{"rope_base": 10000.0, "qk_norm": false, "lr": 0.00461, "doc_mask": true, "train_tokens": 265100000}
Each number is 50 + 10 x the weight over its row's rms, rounded and kept within 0 to 99. Layers, rows and columns count from 0. The size before them is the row's rms in percent of the matrix's.

# layer 4 MLP down, 192x768, rms 0.212, rows 145-178, columns 576-671
092:48 41 68 56 44 50 62 46 59 30 47 39 44 50 55 50 33 57 39 47 47 54 50 58 67 52 64 31 58 62 49 61 58 38 48 56 45 54 50 47 47 42 55 56 36 49 39 50 50 57 44 20 57 60 44 33 60 73 54 69 58 42 48 49 51 59 36 65 65 57 36 54 44 51 54 34 40 42 48 58 54 49 63 46 62 52 44 50 48 73 68 45 55 49 44 45
099:64 48 62 39 72 54 38 46 54 52 36 55 45 66 42 56 31 50 61 53 50 60 39 58 51 50 35 55 50 64 53 36 45 49 42 23 33 48 47 53 46 52 61 60 46 59 63 51 44 46 61 64 39 63 44 57 47 60 48 39 44 39 41 41 52 62 49 47 54 48 50 41 49 57 52 45 50 42 40 45 33 60 37 41 53 49 56 43 45 32 42 59 48 63 45 40
102:55 50 60 62 48 45 48 48 56 47 56 47 43 53 53 66 53 45 37 51 61 58 61 50 37 42 51 45 35 49 57 42 64 56 53 36 53 58 53 53 39 45 58 56 36 29 70 52 54 54 37 49 49 45 44 47 48 47 68 36 50 51 42 30 49 55 64 50 57 54 41 74 61 40 60 73 42 66 56 48 64 44 43 51 51 60 54 46 52 43 30 53 45 52 46 51
101:58 63 52 63 49 53 53 62 66 43 56 42 35 32 53 44 37 43 49 54 41 34 53 55 55 34 33 54 40 49 68 53 46 57 47 47 37 47 46 49 34 46 53 40 44 61 51 45 47 60 44 31 46 45 75 43 43 58 52 49 59 59 33 63 53 51 42 52 47 63 53 31 58 66 46 74 67 57 45 38 73 59 34 65 51 60 42 32 48 54 47 59 57 47 51 61
094:52 44 71 43 51 46 46 45 52 38 64 43 55 32 41 50 55 41 40 57 60 43 54 33 33 56 42 26 39 63 49 30 63 59 53 52 63 37 54 50 56 52 49 51 54 37 33 52 45 40 52 59 36 46 54 52 38 43 59 54 65 66 59 57 62 53 41 58 37 49 76 61 53 45 65 65 59 66 70 49 63 61 55 48 46 63 47 43 46 57 32 31 56 41 50 48
093:48 29 53 40 60 48 35 53 45 49 53 46 47 44 47 45 65 65 42 69 48 40 49 45 64 48 31 42 35 59 34 52 55 54 63 72 48 24 50 51 35 47 54 41 52 46 51 48 40 46 51 48 59 65 55 49 44 31 40 55 42 55 46 55 55 50 55 43 38 64 53 53 72 62 45 42 54 54 58 37 50 48 54 58 53 42 66 56 65 38 57 46 35 49 72 43
103:49 42 61 38 73 51 39 43 66 45 46 62 46 47 54 57 43 73 40 53 50 51 44 61 41 36 46 40 43 62 48 35 56 57 47 59 45 67 56 52 28 54 45 34 43 63 53 50 43 48 57 47 48 55 42 45 28 49 56 64 45 48 42 49 39 60 51 68 44 35 56 38 42 25 58 42 48 42 48 60 34 51 60 32 63 36 61 47 57 47 47 52 38 51 44 52
105:65 63 58 37 29 60 54 52 49 48 61 41 34 55 44 47 52 37 46 47 48 57 44 36 50 38 61 46 65 67 34 36 44 39 46 40 55 59 50 42 30 45 43 41 62 50 45 52 43 54 51 43 40 52 41 48 59 58 59 49 44 46 59 53 48 31 44 52 43 60 52 65 54 32 54 55 59 79 64 55 47 53 55 50 74 56 64 37 34 63 54 38 44 37 45 67
094:64 46 48 44 64 55 47 39 58 39 74 56 52 59 46 47 61 37 29 48 52 42 46 52 38 71 43 42 55 60 53 56 44 63 49 56 54 46 47 58 42 54 51 30 48 42 62 46 51 55 46 70 47 37 48 41 61 72 59 58 54 63 50 55 50 41 49 56 18 50 41 61 64 45 48 65 35 62 37 41 55 49 62 36 49 57 31 77 50 57 44 47 47 58 30 39
094:52 61 49 61 26 45 47 46 46 58 52 36 49 54 42 55 47 22 36 46 58 54 53 63 29 55 62 59 53 59 60 63 61 34 46 41 61 46 55 40 55 65 38 41 59 45 37 51 56 63 57 33 54 49 58 40 28 63 56 52 41 58 57 50 45 52 58 25 68 19 58 57 74 52 30 45 68 42 37 58 56 57 53 44 52 55 45 52 42 64 58 58 63 48 46 49
097:60 68 36 41 46 61 54 50 28 40 47 43 37 50 49 49 61 50 55 44 42 52 55 38 57 49 51 37 41 77 50 37 49 41 36 54 37 69 49 42 36 38 36 56 55 39 52 48 64 77 48 57 45 42 36 58 29 50 45 46 49 59 38 63 50 44 49 69 41 43 42 64 44 35 50 42 34 42 68 52 61 38 61 62 55 40 62 51 38 52 29 47 55 54 79 62
095:41 48 58 58 68 49 58 63 28 54 53 58 55 50 59 51 41 61 57 65 56 37 61 54 42 53 53 64 49 47 68 52 48 46 54 58 72 45 53 35 48 49 63 61 45 43 50 53 33 48 37 33 43 54 51 47 42 65 57 29 55 65 50 44 37 42 57 49 57 45 42 50 59 38 40 29 58 58 49 63 54 63 30 48 47 53 51 60 63 44 55 52 44 50 59 32
093:54 41 49 26 34 27 41 49 57 59 68 32 55 39 35 44 67 40 48 49 45 56 48 52 37 57 46 57 55 51 47 59 47 65 44 44 54 67 62 50 68 60 27 56 46 65 37 45 43 47 50 46 56 50 58 37 67 52 41 50 34 62 43 56 44 58 43 59 62 40 43 54 69 40 41 55 52 59 34 44 39 63 57 49 35 40 44 35 38 45 53 44 58 41 52 48
101:48 66 65 39 42 46 60 33 67 53 56 49 62 44 64 53 33 55 56 65 59 45 51 36 46 54 50 42 57 47 41 63 59 51 35 51 40 43 54 60 46 54 59 51 42 42 47 46 56 26 40 29 31 50 32 66 64 55 45 46 49 51 39 64 46 39 75 61 62 49 46 55 37 59 52 26 44 40 52 66 55 40 62 53 59 37 15 31 51 57 49 46 54 49 59 42
097:52 33 43 48 64 68 70 40 61 42 42 60 52 38 58 67 41 54 65 69 66 59 48 63 55 52 67 28 50 67 58 58 60 52 52 41 71 56 56 39 37 53 35 52 64 51 35 55 60 47 46 43 52 56 54 45 50 58 51 59 45 54 59 59 58 51 50 46 63 36 41 48 50 57 38 68 60 35 40 63 34 40 52 40 46 29 61 44 50 56 54 48 51 57 30 49
098:63 41 49 51 58 54 49 67 41 52 37 42 53 42 43 66 70 45 41 37 65 53 54 58 47 46 49 43 33 36 47 57 68 41 42 77 48 41 25 55 59 50 67 57 22 62 46 60 47 49 47 68 39 41 61 36 42 61 57 53 72 42 42 60 54 69 59 47 44 45 52 62 60 56 31 41 52 56 34 54 63 46 28 41 49 44 27 37 48 40 46 27 41 48 54 25
097:45 52 57 51 43 47 48 55 53 51 61 29 51 52 37 48 25 71 59 46 53 49 44 61 66 53 55 46 46 47 42 60 54 44 54 63 28 49 44 69 60 63 55 54 27 65 56 51 49 38 48 60 51 47 67 41 51 40 49 51 38 59 40 63 43 50 52 33 53 60 35 50 51 43 61 40 61 51 44 55 45 61 54 68 56 40 42 60 39 56 52 55 54 84 42 48
100:38 30 62 54 59 38 46 31 40 46 44 60 62 45 38 55 45 40 53 37 50 57 46 40 59 40 44 40 41 50 53 61 61 54 40 45 40 35 39 62 55 51 60 54 47 46 47 56 53 40 50 74 42 56 58 63 54 47 57 58 57 67 45 30 52 40 48 58 46 43 67 41 51 55 47 25 44 54 47 46 40 39 60 63 58 57 44 50 49 45 55 63 53 42 32 42
099:43 44 53 46 57 58 65 69 61 47 64 44 54 46 54 41 53 45 44 47 46 45 45 44 42 63 43 52 62 63 58 34 44 50 32 43 71 42 46 59 66 59 52 43 62 47 55 56 51 55 56 37 49 39 72 50 53 52 44 76 49 48 37 43 56 55 49 36 54 51 53 44 46 41 46 56 36 52 48 60 55 64 58 60 71 55 41 73 42 50 40 57 73 49 45 66
103:43 40 66 39 53 52 41 32 35 69 43 39 53 53 33 52 51 63 62 62 50 45 39 36 42 51 45 46 65 67 48 61 47 44 31 38 35 44 53 56 35 57 37 20 47 51 55 49 53 52 72 56 62 57 49 64 60 62 54 34 59 41 48 57 41 38 54 37 37 54 42 45 65 57 65 55 51 69 61 51 60 65 73 54 34 57 48 67 54 53 48 53 63 50 37 65
099:49 47 46 56 52 41 47 49 40 51 55 51 65 53 45 55 60 69 52 50 63 36 54 50 51 57 44 52 73 43 62 49 48 37 61 54 69 30 16 22 57 62 51 63 47 36 46 55 53 33 46 46 51 27 34 57 53 37 53 57 56 55 43 52 50 42 53 49 59 33 49 53 60 52 32 43 52 67 47 59 47 57 44 43 42 63 27 47 64 52 45 59 69 54 50 52
104:47 20 57 62 41 48 56 25 48 68 35 56 52 50 62 48 56 45 55 67 46 49 54 56 59 60 54 44 60 64 51 73 34 74 48 61 56 44 46 53 55 44 54 53 65 37 56 42 58 53 37 53 55 54 34 36 49 32 50 49 49 39 46 59 34 59 48 40 66 60 64 54 46 65 55 61 43 36 39 63 57 37 36 47 53 47 52 59 47 42 52 48 46 69 62 73
100:49 47 69 48 57 54 52 50 49 52 48 50 53 68 28 53 39 40 49 57 54 45 48 50 46 80 68 49 55 48 49 52 46 41 59 50 48 75 63 69 55 53 40 25 57 53 43 38 34 56 42 41 53 57 57 48 40 56 57 58 47 44 30 57 62 60 45 67 43 62 39 34 53 65 51 43 58 54 45 57 60 63 42 70 55 50 43 56 52 60 58 53 66 44 64 39
108:43 48 57 54 66 42 63 44 51 48 44 38 38 39 48 35 64 27 32 38 45 41 37 45 55 62 68 37 49 45 38 58 47 65 45 60 53 50 59 43 46 61 58 64 62 42 61 38 59 61 51 49 70 50 55 56 52 65 35 59 51 56 49 28 51 31 37 56 69 28 51 45 60 53 59 57 53 58 60 44 53 59 38 51 76 66 42 49 62 62 49 48 24 45 56 35
095:57 46 67 42 64 44 53 43 55 46 40 42 46 54 43 51 63 47 30 65 46 58 48 67 58 42 48 52 64 38 47 49 44 32 55 47 22 67 72 69 47 39 53 57 52 56 48 56 32 53 60 60 56 40 63 40 53 65 47 34 55 32 50 50 54 68 33 35 68 66 35 46 55 36 43 51 36 65 35 45 42 46 49 50 62 49 40 58 63 53 51 49 42 51 48 53
095:54 40 51 60 50 46 42 48 59 49 56 26 50 46 53 42 34 56 42 30 50 44 53 51 49 64 62 46 11 36 58 62 48 43 55 54 51 50 40 48 44 50 27 47 33 58 42 46 50 49 46 38 50 72 46 45 66 59 42 55 65 43 49 45 49 40 43 53 39 77 50 53 50 60 60 56 37 53 40 47 45 33 59 45 48 56 43 62 54 63 49 65 50 47 58 54
097:47 53 57 45 47 50 42 59 46 55 49 54 63 49 34 42 39 50 62 48 52 47 39 46 45 43 63 66 33 65 51 43 42 40 56 58 49 49 51 36 38 55 44 41 56 61 60 45 40 57 42 37 53 44 42 63 33 40 52 48 52 42 55 51 45 43 54 59 68 35 43 63 48 47 43 57 63 41 59 47 55 44 57 42 66 25 51 36 40 54 55 46 55 30 45 23
096:32 46 47 40 50 48 51 55 36 46 71 37 55 32 53 48 61 57 56 48 36 50 54 61 39 58 50 37 43 66 39 47 52 57 35 58 61 67 49 49 54 46 60 49 36 66 53 50 53 52 38 39 48 62 42 48 66 55 43 48 63 52 41 55 47 51 55 29 48 57 51 57 54 51 56 43 57 51 49 81 64 52 76 36 62 48 31 67 57 57 62 62 51 57 32 54
095:44 44 56 48 57 48 46 63 51 53 57 64 56 43 60 44 63 47 53 44 42 38 57 30 56 44 55 64 46 46 47 49 43 61 48 46 73 53 59 34 39 49 61 42 41 48 72 42 52 53 40 50 26 48 67 39 53 48 50 66 76 51 63 63 52 67 52 59 43 43 48 54 53 55 37 49 60 44 32 40 46 43 46 37 64 51 62 53 69 41 45 57 58 51 57 51
106:49 37 55 52 32 42 57 41 56 42 60 47 28 53 50 64 58 58 45 37 60 64 58 46 50 62 45 33 59 60 47 65 58 44 53 42 63 54 51 30 53 55 44 39 42 64 46 62 53 54 35 45 37 56 45 46 47 45 53 38 36 49 36 54 56 36 29 52 71 49 39 48 59 37 55 68 56 61 33 35 53 32 55 23 52 46 60 58 43 38 63 58 60 46 44 53
099:40 36 62 40 52 62 43 43 68 57 45 58 54 49 47 39 43 52 40 67 42 42 43 53 57 58 58 52 47 57 44 49 58 41 49 49 35 56 48 56 49 47 62 49 64 64 58 46 41 49 53 46 49 47 56 54 47 63 51 60 45 63 60 72 51 63 53 59 42 63 52 33 61 60 58 49 57 47 73 58 54 54 35 64 54 58 26 38 48 46 39 43 55 53 48 65
097:59 42 49 44 59 28 42 62 38 34 46 54 55 56 59 48 61 47 48 60 53 42 66 34 39 29 42 44 38 65 43 51 52 59 45 47 41 74 53 40 33 63 59 47 49 44 70 47 35 48 37 39 46 51 48 52 44 46 52 54 50 50 48 45 45 45 37 50 46 40 61 58 62 75 59 44 42 60 62 58 51 46 59 55 53 48 36 52 76 29 40 60 34 44 56 27
108:39 73 53 45 44 68 51 43 55 55 50 55 60 57 47 52 49 60 56 52 52 54 55 36 52 52 53 55 54 59 65 50 64 51 57 59 52 53 45 38 46 34 68 53 49 54 41 59 67 38 45 28 51 49 56 46 54 54 51 33 56 49 47 59 52 44 42 47 43 27 20 51 55 45 60 43 63 53 42 46 54 68 47 32 57 62 53 40 28 54 40 50 36 59 61 52
102:52 49 62 52 49 45 47 27 57 54 53 49 48 71 49 46 50 40 53 38 59 59 52 51 48 37 30 46 44 50 61 42 48 64 50 53 60 66 53 68 32 49 72 57 28 73 53 51 52 56 44 38 54 41 62 43 58 50 57 39 47 50 45 55 27 30 45 50 50 47 73 54 62 50 73 55 49 43 43 58 49 32 50 45 44 59 46 76 64 38 47 57 55 48 36 36